From a checkpoint of a small transformer trained on Wikipedia.
Size: 10 layers, width 192, MLP 768 SwiGLU, vocabulary 4096, 6.99M parameters.
Training: a variant of SOAP for these matrices, 401M tokens, 3061 steps.
Each number is 128 + 32 x the weight over its row's rms, rounded and kept within 0 to 255. Layers, rows and columns count from 0. Numbers have three digits each. The size before them is the row's rms in percent of the matrix's.

# layer 4 MLP down, 192x768, rms 0.17, rows 43-191, columns 288-319
103:110077142160067144127187171099088118137128115119094113089114124081124142190100160098146125160135
096:085130108069123166093101111123094151123113125210149218179182135143123119104149099148174132152108
097:109123135138129148118137153119133162162093142133086123112078110166096137156186107099095085094121
099:117094126103081094146143125128138135198134115123176134114084089180158128144150139136079141118132
104:163104107163103068117132174110170116113119130148091142150069112134146150158147137079172136100076
115:148084085073096160101105134138161148149120187089179086196087097181114163163099123062134093120122
103:156112150132133058109154064113130184110108132158109078152151147179109134179144117133138169179100
100:159164131173168100182119105126120153167138046218157147130160120146109105085079102110110199127112
100:132084131086115121122139118086106128096128135112069124100108175129080080118132138137124132114118
099:142131058086143147120077152085118094158113092136074185060110176149135077094173092112091171093085
097:117147155072072140126143137116154095066097190183140082165094102103134120077081184185150106162167
099:128104112140095193095126110178111134105127103174133118143150099103064118141192109110126092119140
092:190125154139168100117085100119154132077092139075096195100129156139124135141173118150157154199103
101:067131133148152125050119173077139157122159138109099151130129070098105055141101132154119165108169
094:091112121087091177112131099085145106107107137144118193071097063193103138095159138183120131137098
117:167146088132170156141198175107137140075136079107094147162098085148117113093167139119098197155084
097:143077138088120150136124132153120138146129106117083152162072129106166087168150102109154123084144
098:185192173108204098179111107152108113085165134113145199143148059096091150129172136121129121131165
102:147171101115113116101162138105054115125173168131115107165105212096140058085058195122120069133137
103:099083116142129136077088102130092142166129108139119138089157140134134125128096135100142142119075
106:186100158098116126138134147060134143095089125126140169118141135155130093131206128071161108139098
094:134085146080068090117127151087120099143107079143131149156144124133101186115085126142175110106159
096:048131129140077115164134104171108150186149150098108138122129153105079155195114145094136119148152
103:105120129142077084099087158187168152172109151116164177110122138134124120130169149141072145109116
099:129066113087149126109147118165113089144118158092110193106149100084190119160098129087074102122086
099:119103081111159156131098143081122108155159116089139199171157129140081122111152137147124138126108
105:144102103165086122100129046104144142148092128139147144179130154141163165125096179149146141131100
100:092158151135088150145085146079030143175141161160106152158102105120151075093144131097204063118092
103:176168165084080098126162142090112175086120117175134148132067130097193142170198138171163142073136
110:177131090130159119142112100130128142123132085078134134151144135142124170076144141102111109142155
100:120135075112178177125156070167080106119087167117151139109108229093069121115143086103106103148180
101:200080125180099093110229128182117085134112115089138118214161100126103141165124111096122130102134
099:163091123159100128129133106152141086128130132151197102175165111158146054132084139139116130084087
099:110135143127096087129116064146137167145124141133157135116118173168170103163105139133058105149158
104:108112148077080212177128134177150205144097138059107146160128157112109135183210101156150129160133
095:125110129091119075089173144087133136155072174101147129167102141138117136154184140119152113112110
100:175099119106113120088170125149164140141079118122162113152102167128118104144126099107141147117125
103:096112077090146080132075093139120186135130104051129107121136112156103090188072144144166164073178
097:180087151167099078137145180151124167092126088076080146121148111180121142142122112158144135124157
099:119152150173097098155135135152132126149059112129136143141119178148112137156169161094084112137137
105:088107109086168095151119122161118062095106160084123081091141102132091170144200104115108087232166
099:096134144123107118151071098063153081103142139139189093137098124098170144091162081081169103089143
103:105095111064109180083097092185117172128154098107147150145100032115144183125155115159096127077118
100:130134136100123119073129076114084172125103090127118146044147128154113143081101147168150147178098
098:141149140125143107152146130165188134080139132125137117123142113150121074061119134124079082101121
096:112143100130117108127105106114109135112106110125157100143116166126140150142152116105115074101053
092:105089120104136099129189135185129155053123099132111079166101147137166145145150131180145138137132
100:141173104144138110144147077102157138164097171117118111116087117119137151155148147113129076144139
102:111177076093079144189110131172175132139132170141148117151112124073125140085190154139106116144161
096:082140170111112136110116158120140155104163102107165092096089157178056155156138120104135190141122
109:179153132104143192148075141125119157147123121147142065096067068109077124102096110094131112171143
093:140102189173055140152148140110111131106127113154143116127078150147061100150125147100173164153142
108:083135144143161159121126131074137125108027154101128089092130101091137179131120091121080139135157
104:171163103065091099066111092109097085118106162152110103160075108123103137154162106116126116147095
094:138136143140112144115108160134140187147154117089154095179183124134075156120113105135148106122137
096:121051105117113089112082182096191084139194121113118096123096122085133143154126128169120120172060
101:121144129130171140106136140170155145117171160135117112148134145119133134129121125118160101144108
100:188117066116144073112139106172109136177124153092144159153099092075127122142128182132094086160165
115:098124118121112075074102153172107143160126106117143146148103162129204065126156119153131143154142
108:100191143114166145064107111137162164122117148091089127157174126080093126143104094127161104105188
101:187051118130077150115103143116118068139022150138157169139120152100128125089179163129152104112154
104:187170150135176064081099210123131119098089164085126118157112121145078152104116161114143133132124
092:107091125134087066139123127204106168124127105105160129067087077139216114085153196130098131127141
098:192109149112155147097212186115091164122154136160098101132155131112138118093189128130186186167085
095:080106104138155130073124147091132114066106150151108069154136175114115099159062082105107124097095
096:124139112142100138136182051112139100108088171143139105148183131125153071144167099175075109127129
117:120119204175162153127111092116127159120089158149091121126129101113162120189094134140143127119153
097:110122104176164169128102129147136113116086129151139160068141094129153129143170087124134198131132
101:119133137130124092115160135184203159132161085141077146131110126083073136152157069134093102064127
094:161140128118117095060189132111189098146111182162137144150109138076170093077133136107153084147132
102:158163100076087137137099124114134168099083123172137122170135139128138131125079161166157146150135
101:159085143155044139155128121132116116045132131136111158105111187180129138070122116130153140191124
102:126131141088117128148051090126068122070173129124122153105158105128121089117124104114102087082088
097:179111157137079069130106165163098107068126172154157088148091149096174092106150097145106128138186
107:117082112111121166149147108146119097060110161157136135068138164118180151077100144102181124100109
102:109133136101135168112169153145144124094136142085172151108143121102111030149144151156154141097140
098:110123157106123120100135111147118141136086143167121134147109076177159104110137166105156135026115
102:111174140160134123142112145194128140047119110132131190162157153122134117143111148096114135124086
098:138136079152134138128084130192176134165123166096124174148115115137080106116077119194090058164154
099:120112169095122139107131164194129132078135114141100157095131132112103163124134094176125151083114
092:091114140107108087088113132109121149114168174090164049157149153158139124106071093080108075146113
096:179189155140052097184124140171137126120076117147120170098144137167165032144201120113154108107119
104:120139090127112107073100205119111111138108103061160139082071118116068123105170105131098128163119
098:077150094150146118149121070123140160200151101139080171146148145097156067142153127184173170095081
100:121122112116109129111111155109116137113149149139160071080135155142162093130125164083106135112085
102:113083137071156185134114131114125141068121100089141176075137146105111097104164133126143163092092
102:172118123108132129124122147081168094134139170152143129139159113113174136169139157134118073100122
098:151195143150140088096146091078104149143122147165155108092172095206147191154129116120114101155064
099:098072071110129127090162173083106092112135089091164102145129140137078168095151147115151127093127
103:099185101149179148142099157119110136136126181165179144127173146148153153178143065068124107128171
096:158093145103103170199071104155115153146117121136123106122114105157148120170111074140173162131120
093:151084097119131097179120128110160135148064105143121055155122152124129077101131130190135181133153
097:100151122152140096104072109113115124117166110150126122148173105176162138103124151096131100182075
094:083101146090110103169132115126173123077130087108092073149160098136133107175127155111089078067149
095:140154166138147135114101157114140102128175178126137079164148111150138147094154138175157073141143
108:149126091151169085142107135127107183166113123106107181135168110138167118189125093062086172095167
097:107096114105115118164101064116157155106130147174140184094171126142114087158139061152059145068121
094:150146065105164130126136159071063092124144160149092132121082194118161128081112106133134115166138
103:162093126173096143120133129123112137124165111082171180180143176148108109159127167121167107055182
101:120164106143110140111078150158125104185138093125134112116117108162130185086175165172130149115194
100:075130149119146137077139132103132137149094139136107116092156187117072142118130106115145067122152
098:129109144128146148131115139134085137125115144134083129104057081111070086151061099097115054153111
101:145096148090146141156153158147075130189116155126141139175145139125123092102160063140102101112143
097:115114116177079091198171127175075097142121155174234082135144144168135175126106110124179159089154
100:180130117115144115130158144112167159096093152050093114099133136100169142109134154146113133113148
099:114100131138154115115140120132118157092086084127115154163200135147141112135133136112158106142179
103:121151097137107255134189095097170153125097078131122122141127098131154126121170119098175132104115
104:155117187091112169111164147123127127114136121162111082106172039132094138085161165148171128097103
100:128176133138149082158092120175076113119098155151139142117157134084135127111116112110113155105139
096:149121141125126067139110113118137204094132165122152109058068094162176118154142139119110155174143
103:067150203093163126147097121097166148085152115081167115119057172121121066097090087176120137085087
104:111167131152121087143141119145074169136128160131107080171109087135125080155133127178167179068148
099:126118106144091143185140144177068117122086128128169173144156094062083125137191119106130070093097
095:122092129165115136189160095155111146106141168156082140117141131053126135132141129169204160116130
098:149090145174115150152142146123111139155121181116184148142142121153083141127142097102146167063122
104:098112099110151076166118069098140151170110149114154172169113131171115197154117144111121153112114
099:140121118131116098115124127114177150140122155103109139085091072107101114107113194089121084153096
100:163089149148160086099149145177122091125120151158117159099052107128092157136105155160125117128085
099:118133113134151113155113097081174078131101125149141124112165125111140163124138132171084128065131
099:158111140144157115113142095138101090140181128056208124158187108088124105142156109066135095192138
101:099066135085069053125120166205162122149191108107137092092113094114119048117130114090074121156073
093:162149141170091137169124127127157130118172133035120094153127156110147103123121077132072132161111
102:138064110077170135133136198070087093095157150171124071073164098159086105075143172117112162192157
101:123095140110166136167120154124139137140115163165099109095088185157126138146126124128108140108114
098:183166110124102135101188160156171138121133123120107107177175083148115151140126065189133170109144
097:109158140133074120142151086117145155130093119117163093205156128098147162099123083110160114113113
101:071168150067113160142096146119145149162106092124151170157149165130126099138096095131123166073113
097:110076152105098173098138169095071134088139178110097122113158129099111150114047130151108109085091
101:138104147141078146141114139111134122145082129103110206150126100129117167161088160111092129130137
096:183098152146183192137161158098117102076135154152137180118140147146106094150113152110142108110151
094:150076127140113165161103165176146059185109134132085131105155103121096145190131196132167125171115
098:075156126142067166139146156157113168137154102112124136089120178149152094170170127108115134119118
099:067110150112078124125117102172172154151071142111155130101116151093161151132134160137116101157157
102:151123155113135126121096121131098149106131126102053072124102136120165113041082179142177134129073
103:130124136083111052061136187081147172118121128160090076137084137139127134123115112085105096175165
099:131130131108095098101123121140137110042071124160108118184142152126117053094138182134135153139147
103:150121170137109158097176144151138134107085152172107097143157218087130134127115104161214135117074
095:195129161100117115106127155175146135098117164135070194170098103109143147146190129115118126099095
094:121146095143185092108052139118168144085131116127163171092136128175112118125166107169108078196171
116:102129112156169150076135107176180069099095148157125121127108092157177191120077147181133135151140
103:089121119063135137145136087105086100169128138139086128088150205081186082089124092139090107149094
100:122100155150093073129099126122109091152167109143093085126115139085136144136133164171124186126136
098:163158154171138136152196202186177114156158068107134113116109172174119094149139141165177130158121
099:176104151169117107145157119167164144126092155158137087126163156097127135140156131134149110097130
103:110205140185116190075139081130090113150167109113170180123163105090157114134114134076131155062140
100:157110145080158171144094137116167124161083149085163197172062114129128110155151102111127146124083
110:073142119120144183119144100141097165158119130154132127111192153138144105156085096046159161118165
100:107126144118104114171131159094200104133046116096132155123122137141140153116106159083156159067126
095:112185122126152133166056149162123136157105105137111148127126098155107122157188129104133137155101